From a checkpoint of a small transformer trained on Wikipedia: no biases in attention or MLP, capped logits.
Each number is 128 + 24 x the weight over its row's rms, rounded and kept within 0 to 255. Layers, rows and columns count from 0. The size above them is the row's rms in percent of the matrix's.

# layer 6 attention value, 256x256, rms 0.0663, rows 0-63, columns 192-223
size [101 107 102  91 101 106 104  93  94  97 101 102  91  95 106  99  98 101 106 102 113  91 100  97  96 112  98 114  96  94  98 103  97  99 101 105  99 102 101  99 101 103 105  98 102  89 100  90 102 106  93  98 103  90  97  90 100 106 103 105  88  94 106 106]
[[123 127 148 128 173 123 170 165 107 139 103 125 117 141 150 132 143 101 148  98  70  94 150 134  89 121  81 124 129 196  91 113]
 [152 130 169  92 140 134 120 104 154 125 158 139  99 114 126 105 161 146 166 159 113 142  91 131 114 146 149 170 148 105 108  30]
 [ 90 150 106 128 139 140 131 116 158 134 127 180 133 140 153 121 113 126 149 128 139 123 112  97 142 104 132  88 105 174 152 165]
 [109 102  76 144 133 153 127 128 149 153 114 139  87 133 103 105 144 120 118 128 123 149 123 181 113 173 142 152 132 104 153 137]
 [140 126 108 119 124  79 146 104 160 118 147 106 143 124  87 128 127 164 114 141 114  94 136 108 108 127  93 146  98 137 156 115]
 [143 131 139 156 163 116 139 146 111 116 132 130 109 154 122 101 101 171 125 133 159 161 133 143 147 113 143 160 141  94 161 103]
 [164 162 101 152 138 122 152  79 161  98  95 122 124 111 145 105  65 163 112 114 155 170 111 153 104 103 150 104 132 113 175 130]
 [185 173 160 141 153 136 126 149 121 132 144 153 130 116 120 108 134 158 139  95 111 149  85 171 114 113  82 126 125 149 167 172]
 [128 119  93 124 143  91 148  99 126 115 119 156  99 156  90 133 109 115 141 147 141 113 164 100  99 105 127 174 141 168 106  84]
 [161 137 109 125 155 108 118 124 116 122 163 132 143 137 143 139 117 129 138  90 135  77 108 126 121 117 126 105 128 127 133 125]
 [120 130 127 147 138 112  98 136 150 186 148 110 134 165 161  92 127 116 121 107 170 103 144  92 148  78 103 123 109 141 130  91]
 [135 114 108 158 109 158 135  97 101 108 166 106  84  89  94 114 122 112 105 123 124 133 114  96  82 122  94 114 141 109 147 120]
 [108 114 148 131 172 170  81 153 133 131 140 134 142 101 125 118 148  76 130 111 164 124 124  98 112 129 154  71 120 102 127 147]
 [110 119 160 106 107 141 118 137 158 100 132 159 123 115 152 139 114 166 161 146 109 132 140 149 132 103 111 162 137 146 155 120]
 [103 118 140 118 144 137 133 107 151  66 116 104 125 165  91 127 104 125 135 120 141 124 138 152 150 126 168 159 120 158 176 139]
 [110  81 107 158 101 121 117 134 100 106 139 131  82 109 128 110 100 105 146 130 128 127 104  77 125 124 168 149 116 123 123 146]
 [126  83 139 161 130  97 116 123  99 112 153 143 121 157 148  96 115 111 175  99 118 115 107  79 134 151 106 149 108  70 113 146]
 [108 120 100 146 136 152 121 109 179 118 116 180 117 108 145 127 118 115 149 163 150  96 128 125 126 178 170 159 117 158 128 108]
 [132 114 105 113 164 102 146 135 134 128 158  86 117 137 128 151 118 153 106  95 164 132 120 159 130 165 141 129 197 153  84 140]
 [148 132 123 161  96 138 140 121 128  71 139 136 128 158  57 126 119 147 171 117 152 119 144 126 105 106 117 138 150 115  83 150]
 [117 110 127 114 120 139 109 127 128 141 142 139  84  87 124 128 116 122 143 180 152 113 140 148 153 143 163 163  90 149  89  88]
 [139 134 139 146 136 129  89 113 112 180 166 124 122 152 103 124  96  94  92 156 144 180 104 116 116 110 132 148 131 116 110 143]
 [132 121 126 147 109 140  70  99 144 142 105 138 158 107 107 134 157  96  95 167 123 100 145  78 131 159 120 113 113 147 102 108]
 [132 173 104  85 142  82 109 132  93 125 105 119 182 147 127 133 141 138 132 127 113 171 112 175 154 125 149 141 142  81 129 109]
 [160  89 139 110 148 143 124 138 159 111 131 139 130 188 106 121 118 126 159 137 142 156  98 111 107  84 110 138  96 108 155  70]
 [100 112 126  94 135  92  86 155 158 121  98  97 149 107 110  86 148 132 120 124  94 154 121 113 111 142 139 170 149 155 148 111]
 [148 126 134 128 117 127 153 107 129 116 147  97 107  93 120 107 199 120 136 122 124 122  91 114 134 144 162 160 113  60  84 164]
 [165 143 112 139 102  90 182 138 116 128 134 105 137 103 136 131 161 122 151 123  96 147  99 109 119 170 136 145 125 159 136 136]
 [114 116  87 169 146 115 114 163 117 161 154 128 149 131 126 125  67  95  91 111 115 115  96  95 112 143 148 112 141 148 127 119]
 [149 137  96 129 134 138 121  77 119 133 104 113 114 122  96  87 110 128 147 152 130  71  92 186 161 159 124 134 183 112 159 107]
 [131 191 170 127 103 108 136 103 140 116 156 121 149 124 148  86 108 138 180 122 114 125 190 150 136 120 133 104 141 117 108 175]
 [148 167 124 141  90 153 155 127 137 166 104 104 125 133 115 149 103 148 105 164  80 138 111  83  81 120 109 115  96 135 113  95]
 [112 139 117 105 151 123 134  64 150 125 105 139  82 156 131  94 105 139 123 146 123 144 159 121 147  86 126 110 151 147 164 148]
 [159 116 160 132 157  92 158 147  88 153 125 181  98 109 102 149 142 163 118 155  76 102 160 102 138 134 131 110 142 114 109 127]
 [102 131  90 122  92 132 163 142 148 136 123 149 120 129 130 142 147 138 119 131 141  81 130 103 119 100 106  92 160 157 127  81]
 [ 89  81 125 162  67 139 101 112 166 152 159 134  92 128 124 135 144 101 149 155 101 103 151 110 154 147 141 115 176 159 157 130]
 [137 114  99  89 143 193 182 131 166 124 172 119 137 136 154 195 140 167 195 107 101 118 145 154 119 121 147 120 123 132 121 130]
 [132 137  98 131 123 124 128 122 123 100 122 182 114 137 176 102 141 167 126 175 141 114 128 127 105 142 119 132 133 150  61 144]
 [117 117 142 150 149  97  97 153 103 100 120 100 102 114  69 115 154 108 122 127 203 119 146 123  97 142 148 102 141 151 150 101]
 [125 165 157 118 130 169 120 130 117 115 141 152 126 109 138 124 100 164 139 157 106 151 130 117 135 159 107 128 122 150 107  76]
 [113 128 170 107  86 122 109 150 160  90 119 116 106 149 167 145 103  98 127 120 156 118 161 161 142 109 150  94  72 131 140 165]
 [131 147 130  91 186 136 107  78 137  78 144 136 147 149 141 143 125 158 185 134 134 125 129 165 168 133 135 102 150 120 180 161]
 [105  91 129 124 114 186 138 119 129  97 115 101 113 140 136 124 110 109 109  81 164 176 126 142 149 100 149 108 115  77 123 111]
 [144 132 163 132 128  84 101 138 170  69 126 108 126 149 141 161 145 124 121 147 130 101 132  89  92 113 153 137 107 165 137 144]
 [125 139 103 112 148 150 138 146 114  86 135  89 134 118 138 104 162 165 170 138 136 151 102 153 150 120 133 140 116 122 124 117]
 [136 125 126  90 106 116 180 109 146 160 167 111 132 111 130 108  97 119 123 169 167 120 124 126  83 148 156 110 100 143  92  95]
 [111 153 143 155 101 135 117 124 143 133 133  94 132 122 157 132  94 137 127 132 105 157 140 141 129 140 104 128 137 121  94 153]
 [123 148 126 158 116  98 135 144  90 136 143 139 160 153 136 109 132 123 143 122 121 169 132 166 122 144 122  96 137 104 127 177]
 [127  98 122 189 143 132 119 137  72 140 141 166 148 146 133 152 118 126  93  81 119 183 107 114 131 108 125 120 111 126 139 124]
 [ 74 113 119  78 112 116 159 130 155 146 130 109  95 134 131 115 152 130 118 113 140 134 116  96  79 116 101 176 107 107 162 154]
 [ 91 130  96 125 117 103 160  99 138 135  89 131 149 149 139 173 159 164 108  81 118 118  72  93 130 139 147 107 125 128 122 117]
 [ 98 178 141  80 165 129 143 116 104 116 103 128 153 137 176 103 137 161  95 144  81 178 132 120 104 152 108 112 114 122 162  98]
 [118 112 101 141  71 132 135 154 155 126 105 114 170 123 120  95 130 111 128  55 119 128 118  82 131 132 108 133  93 113 129 144]
 [141 131 131 135 121  96 172  94 132 110 126 143 115 137  96  61 140 146 134 152 136 107 116 174 109 108 160 111 195 125 101  90]
 [193 107 100 132 152 121 119 161 122 155 140 113 125 107 156 123 113 167 111 122 140 119 134 171 122 156 154 146  93 154 110 128]
 [180 124  93 195 118 112 111  90 130 131 141 126 126  88 125 152 127 168 130 140 116 118 118 134 140 131  92 114 127 158 145 121]
 [109 117 152  32 143 124 141 168 115 106 123 144 102 118 121 114 152 163  96 113 106 124 131 156 144  97 117  90 158 129 155 132]
 [127 126  87 120 108 144  95 133 114 149  96 133 156 144 112 173 157 123 143 136 111 129  99 188 104  80  85 130 180 159 126 182]
 [141 145 138 116 122 113 126  98 139  86 130 111 106 160  80 118 156 141 103  97  96 103 172 132 169 102 138 128  62 119 117 180]
 [111 109 111 125 110 115 141  99 133 106 164 114 124 111 185 114 117  95 108 131 173 122 145 119 166 142 121 164 150 153 105 137]
 [ 89 138  90 111 155 114 112  94  99 139 132 110 141 137  95 132  88 146 121 111 145 123  60  94 135 140 135 131 119 113 122  86]
 [165 126  79 116 163  98 140 148 140 126 113 146 143 128 153 145 155  90 120 149  79 130 127 133 148  90 155 186 113 178 159 126]
 [155 143 135 117 120 135 104 104 129 156 123 172 149 128  95 126 109 139 111 112  51 140 100  94 164 120 162 158 152 122 144 109]
 [122 114 106 157 154 159  95 151 122  90 137 115 129 124 144 120  99 131  65 151 185 128 125  98 126 163 118 137  98 168 124 153]]
# layer 6 attention output (transposed), 512x256, rms 0.0669, rows 0-127, columns 192-223
size [ 96  95  98  90 105 105  99  93  98 101  98  94  96  90 107  88  97  94 101  99  99  93  95  97  93 105 100 100  96  88  91  96  95  93  94  98  94  99  95  91  95  99  94 100  92  93  90  83  87  99  89  97 102  92  89  92  88  99  92  94  94  94 100 101  99 106  99  98  94 103 102  97  91  89  91 101  92  96 102 101  97 100 103  96 106  92 105 101  97  92  90 103  99  94  98 103  96  95 103  95  99  93  94 103  97  97  98 108 105  95 102  96 106 105  94 103  92  89 104  93  99  98 106 101  94  97  95  99]
[[131 140 125 108 130 134 138 146 113  99 152  72  95 104 107  99 146 167 142 115 176 126 159 134 139 103 111 116 129  75 141 132]
 [ 97  81 113  91 134 144 157 145 150 143 126  84 115 184 105 111 144 136 116 103 130 116 105 110 139 147 159 121 102 101 154  87]
 [111 173 120  97  68  92 113 148 109 140 103 107  91  75 121  97  79 174 121 102 138 134 164 122 110 107  99 144 144 146 116 150]
 [125 128  86 116 119 145 150 143 104  61 106 210 142 127 149 183 132 117 110  98 135 159 104 118 127 144 103 144 172 137 163  98]
 [155 124 123 134 128 116 102 128 146 144 119 136 132 103 132 150 136 111  68 136 103 119 133  92 118 130  91 147 149 123 152 100]
 [145 114  87 135 118 160 139 132 162 108  96 152 111  99  97  90 107 110 137 141 136 157 116 153 191 107  82 147 130 109 112 108]
 [148  99 107  93 131 139 106 132 117 143 102 169 120 114  94 126 139 136 149 136 119 121 115  87 175 123 127 131 159 141  76 152]
 [ 95 114 107 108 167 149 150 126 174 121 131 160 116 139 113  96 151 133 109 117 161 141 123 127 124 157 113 155 169 129 111 162]
 [127 121 183 154 153  89 161 143 105 162 153  59 117 146 106 122 154 116 129 136 135  94 145 147 155 140 123 129 173  84 154 142]
 [ 96  94 166 146 153 166 131 131  81 106 108 178  81  96 168 128 123 159 106 118 143 122 136 137 145 118 105 124 154 152  87 122]
 [114 153 137 167 125 150 158 145 129 170 175 130 170 106 136 125 132  78 132 109 148 146 121 133 103 112 102 118 148 151 124 109]
 [144  97 140 157 146  93 121 121 149  92 103 182 137  94 170 132 151 123 106  99 119 126 150 138 153 129 107 140 102 123 108 165]
 [148 113 122 101 128 130 164 134  99  91 126 102 120 125 125 159 115 158 136 140 160 107 153 182  71 120 120 124  98 115  94  89]
 [119 146  99 133 124 131 105 107 147 137 113 151 135 143 132  96  96 156 113 133 132 101 125 147 127 160 146 115 142 136 140  92]
 [144 134  89 172 102  91 119 135 153 112 136 103 128 147 110 137 104 112 134 150  95 152 132 119 158 103 143 129 110 156 148 171]
 [129 136 125 121 102 153 138 154 136 128 148 104 132 118  91 172 145 116 143 103  71  98 124 158 113 125 131 178 133 112 136 124]
 [113 158 144 151 128 120 112 185 103 112 100 145 142 128 139 140 130  98 138 164 129 117 108 133 107 154 161 128 166 100 125 121]
 [161 116 140 156  78 139 172 114 130 145 136 121 113 137 158 116 129 124 145 116 109 136 177 134 106  90 114 151 176 130 143 119]
 [101 131 149 165  89 129 114 160 121 129 159 195 115 146 139 104  90 131 129 133 142 127 110  56  75 149 129 163 127 133 129 143]
 [112 110 154 110 111 109 125 124 130 124 122 158 128 117 143 153 117 106  87 124  91 127 115 115 102 114 143 127 112  85 139 141]
 [160 142 136 140  99 130 174 138 129 128 153 124 120 159 154 132 124 113 178 126 149  87 135 137 128 124 152 118 160 119 117 149]
 [153 127 101 119 115 143  88 146 153 154 123 122 126 144  97 114 133  92 162 134 109 191 134  91 107  80 131 165 150 172 108 107]
 [186 109 119 120 118 113 103  92 110 130 130  70 140 138 140 120 105 143  92 103 125 116 149 161 130 144 137 119 140 105  85 112]
 [137 108 143 126 135 120 139  93 120 119 125 133 127 144 107 110  96 142 160 133 161 108 134 102 157 141 115 115 127 105 163 129]
 [139 129 107  79 125 137  99 114 132 109  69 146 102 137 118 111 136 137 151  95 171 123 122  97  79 133  96  92 125 146  92 127]
 [131 164  94 112  92 129 136 109 150 125  95 192 100 162 129 119  86 135 129 131 129 134 150 110 173 123 104 137 119  87  81 107]
 [127 167 170 126 117 125 113 116 113  99 133 145 170 121 145 163 122  73 128 155 140 160 137 127 134 114 128 153 104 162 111 126]
 [125 104 142  93 164 143 140 165 122 138 144 132 144 110 128 170 166  75 105  94 162 102 106 143 144 144 127 154 125 124 121  86]
 [ 92 104 144 134 101 130 119 152 129 146 164  99 102 110 178  71 135 148 136 140 104 112 111 129  85 113 115 118 131 103 101  89]
 [100 160 115 126  98 151 181 114 141 115 185 116 119 153 106 161 160 118 131 105 111 118 157 116 139 130 138 138 127 131 109 102]
 [172 135 111 110 133 141 201 145  91 176 132 130 164 129 103 140 105 124 104 125  52 121  77 143 116 143 171 151 171  95 133 124]
 [ 98 126 135 178 132 115 144 117 131 129 132 105 154  97 103  97 133 177 128  91 130 120 135 116 110 153 135 164 153 135 112 115]
 [117 102  94 136 121 110 127 149 123 125 126 161 121 155 128 133 127 104 141  90 146  77 107 101 114 114  87 160 131 149 147 135]
 [139 119 111 128 100 186  61 131  78 157 110 151 143 142  96  97 101 164 118  86 123 125 155 125  93 147 152  74 135 134 151 115]
 [143 113  96  93  96 138 125 141 116 121 128 145 163 110 169 168  69 152  70 110  75 120 125 117 114 101 111  75 132 113  86 144]
 [136 138 100 117 152 112 109 124 156 160  86 122 159 148 147 179 106  84 119 127 126 114  97 107  83 107 140 137 115 132 106 140]
 [128 116 124 128 124 138 113 156 118 108 135  93  97 104  88  98 125 162 168 145 158 161 116 156 141 184 135 118 132 133 113 125]
 [110 142 149 145 134 125  90  97 119 116 144  82 130 154 149 138 100 151 113  95  88 131 102 161 111 109 186 156 114 148  78 158]
 [171 147 141 169 111  96 197 117  93 145 112 103 131 108 145 120 122 116  98 100 128 128 150 120  98 117 109 106 123 174 147 148]
 [120 100 133 150 104 104 117 102 139 169 127  74 102 154 172 148 137 148 146 116 137 186 135 139 137  97 149 128 135 142 149 109]
 [170 181 126 132 112  98 121  73 133 115 109 133 164 152 135 113 149 138 125 107 117 166 129 137  91 150 161 138  84 140 135 154]
 [123 143  84 114 123 153 165 105 105 115 129 153 138 207  98 141  87 122 146 187 103 124 116  87 121  75 134 108 132 139 140 132]
 [145 132 143 140 106 132 147  85 124 114 145 150 159  86 132 169 130 136 146 151  98 144  99 139 162 133 133 133 108 152 108 154]
 [142 146 169 122 133 150 117 115 125 135 145  65 141 143 138 122 125 117 138 184 133 109  83 144  74 130 104  83 172  94 116 139]
 [ 81  98 142 165 139 131 157 134 111 111 111 150 153 123  95 129 112 155 126 120 177 110 166 132 155 138 132 140 129 144 128 178]
 [130 138 155 146 125 109 112 160 159  97 136 107 126 106 146 172  66 106 120 130 116 130  92 136  95 148 122 141 134 107 120 126]
 [110 144 120 108 176 152 109 122 108 113 174 134 157 106 128 103 130 137  86 106 126 169 106 153 148 113 106 159 126 141 142  86]
 [145 124 140 115 158  80 108  49 126 135 135 179 117 131 120 136 151 145 105 122 145 157 138 177 123 131 144 101 163 112  98 131]
 [140 104 124 136 102  89 148  92 160 127 105 149 110 148 129 186 132 101 125 128 138 131 102 124 143 167 129 141 120 111 105 132]
 [125 163 151 126 136 154  98 155 152 108 129 145  91 139 144 149 152 106 150 151 155 129 141 142 137 112 120 115 100 141 112 128]
 [131 130 147 139 160 119 153 107 103 148 141  94 134 166 108 170 163 101 135 142 155 110 121 139 134 117 121 139 105 119 127 167]
 [127  95 112 146 130 118 171 127 128 129 128  94 142 128 161 109 150 143 147 120 103 110 169 141 181  51 138 102 125 153 146  92]
 [145 179 157 105 109 133 114 157 188 118 107 136 138 102 121 122 153  75 117 132 141 140 135 134 146 114 103 125 164 117 124  80]
 [143 130 163 120  92 147 136 140 139 113 128 182 129  99 192 131 113 119  89 117  97 120 143  90 135 110 127 125 167 149 144 141]
 [123 131 167 104 124 121 139 143 129 143 158 132 102 118 129 150  86 104 134 132 139 140 121 147 108 135 136  91 133 133 141 115]
 [179  79 167 151 161 106 144  92  92 120 151 170  85 120 135 119 148 100 117 134  98 100 100 146 144 147 151 170 109 142 146 136]
 [101 160 109 166 129 134 156 139 128 166 144 128 163 118 136  96 142 119  90 138 148 156 108 136  95 106 147 108  71 101 150 144]
 [137 120 155 101 143 172 127 145  95 154 147 145 143 145 153  99 115 128  85 146 156 128 165 183 124 107 104 140 132 104 115 138]
 [181 140  95 135 128 122 169 153 103 150 128 151 131 165 134 104 151 106 151 131 103  98 117 101 102 124 121 109 126 127 134 192]
 [103 157 144 120 108 121 115 158 126 177 110 114 178  83 153 111 100 126 118 129 131 164 132  71  94 189 137 139 127 112 142 138]
 [139 124 171 115 155 100 139  88 149 116 126  78  94  93 160  78 118 165  80  92 179 110 133  96 160 126 168 136 130 100 138 129]
 [133 110 133 171 156 131 125 123 155 110 151  72 123 125  85 161  85 155 124 109  99 124 157 154 164 135  92 115 150 144 144 143]
 [170 100 105 152 152 141 152 140 103 136 115 130 127 156 119  75 124 119 113 127 136 116  95 140 158 110 128 146 132 116 166 131]
 [135 118 136 144 109 114 103 130 158 133 160 149 144 159 134 104 124 107 175  90 147 200 181 127 129  75 136 120 131 151 143 120]
 [ 68  89  96 163 176 137 113 130 127 134 133 168 119 140 127 176 122 142 103  88  92 116 131 110 148 179 155 163  80 110 121 131]
 [114 170 118 129 105 150 146 116  99  94 113 155  86 127 131 162 105 149 131 109 129 156 133 133 102 128  87 142  88 101 105 143]
 [163 135  97 143 183 178  89 119  95 118 150 130 149  81 154 164 104 101 110 125 100 139 149 142 124 118 106 139 134 121  85 125]
 [120 124 148 143 153 156 155 125 152 218 150 115 121 132 128 129 141 175 147 153 133  89 121 111 121  96 101 133 143 135  86 149]
 [132 145 142 109 124 159  91 139 162 121 133 145  91 183 104 116  92  94 119 125 162 129 159 132 131 121 167 116 102 128 110 115]
 [147 158 140 132 105 106 122 157 100 168 112  90 166 122 167 175 172 108 104 108 144 144 149 147 129 115 164 117 108 168 147 157]
 [106 142 141 135 143 132 125 136 129 147 116  86 118 134 181  82 158 107 184 120 140 139 138 134 148 110 173 127  67 103 136 122]
 [126 104  91 128 109 101 150 124  93 127  93 144 118 111 131 131  87 168 116 132 123 117 121 104 115 113 120 144 130 106 111 102]
 [123 170 131 105  82  97 152 112  93  88 157 140 132 101 184 112 132 177 150 152 171 117 101 113 120 157  78 116 120 178 129 131]
 [156 156 102  92 146 113 150 121 147 126  92 123 145  92  99 102 154  97 111 135 132 125 143 103  90 113 142 122  96 121 146 177]
 [161 118 140  94 152 122 103 154 101  82 109  89 133  84 102 107 131 150 102 120 113 132 158 112 141 156 147 156 165 103 118 175]
 [122 174 139 125 148 154 115 161 136 134 122 139 108 108 136 152 120  98 166 139 102 115 129 146  95 119 130 140 113 159 105 130]
 [112 125 135 151 121 125 108 138 125 156 109  96 150 152 134 160  79  95  92 129  76 153 117  87 122 131 113 115 176 138 119 105]
 [149 131 149 118 131 121 136 129 138  89  91  61 100 131 141 127 128  93 141  94  85 116  78 130 134 143 111 110 104 102 179 122]
 [ 88 120 141  99 102 157 147 119 112 122 123 136  89 102 183 130 168 126 104 177 149  98 126 119 123 130 106 132 139 149  92 113]
 [ 79 131 151 124 102 121  91 169 129 136 142 136 150 112 173 161  99 148 137 110 129 147 144 170 152 151 167 121 139 109 125 161]
 [135 129 143 127 157 118 116 136 104 164 166 149 161 161  86 132 103 121  81 122 104 124 159 149 132 134 118 137  95 159 101 163]
 [102 111 144 133 139 101  72 128 150 107 127 131 137 186  98 106 144 145 148 116 150 140 106 150 126 142 136  76  75  90 139 139]
 [110 130 131  95  91 133 162 158 130 176 120 100  87 133 151 158 120  85 102 124  77 128 119 144 128 148 136  74  89 122 166 111]
 [128 133  96 148 138 126 154 135 110  87 187 119 127 107 134 109 101 156  97 157  99 154 135 164 149  97 139 117 152 126 155 160]
 [100 128  96 160 129 140 117 110 125 151 111 166 166  73 153 115 115 116  94 133 107 178 123 112 109 110  52 121 153 153 170 146]
 [102  94 141 121 140 104 119 117 119 140  79 125 157 120 133 159  95 176 104 143 120 113 110 127 151 130 125 106 106 122 174 143]
 [140 168 116 142  95 128 135 125 131 129 130 169 106 140  95 122 140 140 136 113 109 137 114 109 113 144 112 120 116 146 102 115]
 [139  82 102 171  82 153 159 126 102 116 127  97 115 147 134 153 113  81 114 125  98 151 107 159 121 135 129 176 135 155 126 133]
 [104 133 134 123 180 122 153 111 114 121 147 123 144 157 121 104 133 172 147 153 132  99 101 131 142 134 111 142 121 106 104 126]
 [136 173 172 114  94 124 129 148 132 102 131 114 160 168 155 160 151 157 108 116 115 138  74 145  72 101 109  81 138 127 115 114]
 [123 122 141 121 139 128 175 156 187 165  83 149 141 141 143 107  98 148 120 110 128 105 108 104  93 136 173 104  77 123 127 136]
 [ 91 149 127 131 109 155 114 115 134 115 125  70 126 129 131 126 135 103  94 149 142 152 128 108  59 150 109 134 129 154 130 166]
 [125 152  96  75 147 151 119 181 107  96 120 151 144 139 106 142  99 150 138 146 148 123 148 145 136 123 119 147 129 182 130 153]
 [126  71 158 100 135 100 123 199 125 150 128 122 112 106  79 142  80 155 121 125 175 156 144  90 157 148 146  93 146 108 139 125]
 [144 106 141 117 165 140  76 145 144  82 126 186  97 167 152 138 150 136 117 134 164 122 132 110 132 125 155 123 112 158 188  88]
 [153 110 100  91 106 112 125  86 166 147 100 112  69 177 105 162 138 112 152 111 150 148 125 151 132 122 119  87  94 101 120 103]
 [144 135 123 118 119 141  91 127 163 138 148 154 109 105 138 121 136 139 147 118  83 130  95 131 186 145 137 115 129 134 121 131]
 [139 121 105 139 102 126 174 114 155  96 109 125  83 107 108 108 118 122 123 157 136 137  91 132 158 136 121 156 142 132  72 133]
 [121 138 138 133 138  61 146 110 138 147 117 123 113 128  80 118 150 155 168 148 174 165 132 133 154 126 118 121 104 138 152 136]
 [147 153 116  73 150 136 129 119 163 135  91 148 129 116 124 123 120 109 107 177 130 134 168 138  77 134 126 105 124 125 110  65]
 [116  83 133 129 131 160 141  79 103 136 116 144  78 167 126 107 131  94  64 124 115 138 134  62 113 103 115 119  94 118 204 128]
 [ 84 126  96 100 109 157 108 112 104 147 140 144 137 109  93 135 138 132 124 100 162 111 134 123 140 138 111 111 146 139 133 116]
 [124 139  93 113 100 155 134 153 162 125 144 159 147 105 112 201 162 155 164 137  86 138  60 161 144 137 155 157 148 130 177 157]
 [126 111 121 115 152 167 175  89 124 100 136 118 140 101 125 108  91 124  97 119  97 116 150 152 151 135 130 133  91 115 125 141]
 [ 86 142 144 125 156 122 126 102 142 115 160 109 153 140 140 164 131  94 102 133 160  98 121 134 150  98 121 110 147 101 118 133]
 [135 145 130 149 114 126 139 128 129 162 157 150  84 106 135  84 112  97 109  96 113 117 141 100 109 148 166 150 120 104  99 118]
 [122 120 114 141 186 111 154 119 170 117 136 139 104 158 106  83 133 137 126  99  80 114 138  92 115 126  82 142 131 124 107 137]
 [157 149 131 112 170 113 137 161 131 121  88 138 109 118 110 107 126 178  98 130 126 153 163 127 201  91 124 127 129 134 131 131]
 [125 136 119 148  85 100 104 120 192 136 151 121 120 137 188 158 134  91 106 115  91 170 117 119 139 129 118 134 109  87 143  97]
 [155 116 176  62 119 149 145  78 107 103 129 115 105 161 142 116 162 131 120 123 149 155 125  96 106 107 141 129 137 117 154 119]
 [132 152 152 116  84 119 114 190 169 116  85  71 121 124 132 122 160 102 141 146 101 158 124 135 110 112 125 121  85 156 109 104]
 [136 130 128 179 116 140 114 151 107 132  80  60 143 157 145  91  99 111  93 148 111 116  96  98 126 170 182 166 150 148 118  89]
 [118 106 119 105 155 200 109 133 110 123 145 124 146  96 158  55 132 180 138 134 122 122 134 119 139 143 114 138 147 169 115 163]
 [127 101 140 123 130 117 113 105 111 116 114 126 183 125 166 162 140 158 121  93 144 150 143  95 129 133  91 163 132 138 126 138]
 [197 134 143 123 109 166 110 156 133 143 124 141 126 126 115  91 120 140  84 151 128 132 144 138 150 170 138 168 120 105 126 134]
 [129 132 141  94  91  99  92 128 125 128 154 117  93 130 117 185 108 125 108 124 110 127  95  86  96 134 130 161 133  89  97 154]
 [127 129 140 137 125 139 132  98  68 114 125 154 118 150 132 166 125 187 188 153 128  96 103 143 128 130 189 119 108 117 112 134]
 [125 116 115 130 128 139 131 167 124 139 129 108 115 136 109 159 134 156 138 140 172 127 136 177  95 124 115 107  89 129 122 110]
 [ 92 111 121 133 112 149 108 163 102  79  99 125 144 114 148  81 163 154 122 116 116 166 111 125 152 109 135 153 135 141 170 136]
 [ 62 151 124  98 123 156 106 181 165 110 146 126 138 119 123 112 126 124  94  76 118 127 114 134 146 134 135 115 146  71 123 138]
 [169 117 109 123 148 143 105 120 128 126 129 145 115 128 168 162  81 144 167 128 140  92 155  85 133 104 123 103 121 169  97 161]
 [140  94 142 121 172 128 121 115 164 139 108 133 117 116  82 120  94 114 129  95 147 149 125  65 153 134  98 145 106 109 150 111]
 [104  97 158 174  92 119 132  98 125  94 136 142 115 122 137 179 140 134 115 138 134 125 140  95 102 128 146 104 116 107 128  84]
 [ 79 139 128  96 124 105  98 107 106 115 144 119 105 159 139 122 119 108 144 114 130  98  84 209  74  65 132 117 118  86 147 145]
 [133 136 156 121 119 145  64 142  60 133 108 143 145 113  63 144 113  95  79 171  92 135 144 148 110 129 120 132 184 159  97 162]
 [ 80 162 101 107 129 113 134 117  78 131  69  91 160  99 106 123 158 128 108 148 129 132 114 125 143 107 126 150 132 102 129  83]
 [ 83  94 148  65 118 139 166 104 150 110 152 176 107 117 163 127 163 133 162 106 184 161 143 142 115 130 138 138  90 125 100  88]
 [ 95 136 139 103 157 124 114 158 141 143  92 153  98  77 132 102 116 136 117 104 149 101 114 126 157 110 131 179 155 106 124 120]]
# layer 6 attention query, 512x256, rms 0.0798, rows 128-130,192-194, columns 192-223
size [ 85  88  87  89  95  82]
[[137 129 142  76 101  89 134 103 123 107  77 125 126 135 139 102 115 118 132 176  99 102 106 106 124 113 156 115 141 123  96 145]
 [171  94 126 142 148 115 137  90 109 135 112 165 125 110 133 160  73 163 157 126 141 157 141 131  50 111 145 118 131  97 176 154]
 [ 86 130  97 120 145  96 131 137 157 123 157  91  95 115 113 101 139  94 143 124 130 160 157 100 121 152 120 181 168 117 141 127]
 [154 143 114 115 109  71 138 130 114  97 131 107 104  58 153  52 118 155 128  89 135  91 122 118 128 122 144 103 146 146 123 141]
 [160  97 132 117 156 211  99 114 146 127 136 136 141 130 116 165 133 151 124 152 123 162  92 130 124 153 122 166 120 146 166 183]
 [107 119 161 113 126 147 132 100 135 115 128 136 138 129  90 125 154 123 133 132 146 154 125 143 134 141 162 155 132 150 143 165]]
# layer 6 attention key, 256x256, rms 0.0829, rows 64-65, columns 192-223
size [ 78  79]
[[102 113  74 137 128 161 149  86 139  95 142 112  86 141  87 121 152  94 116 162 149 152  98 155 133 107 139 167 112 189 112 109]
 [ 92 119 155  98 106 139 117 144 112 100 134 156 159 115 177 135  79 127  65 102 149 113 172 115 131 135 112 126 146 126 140  76]]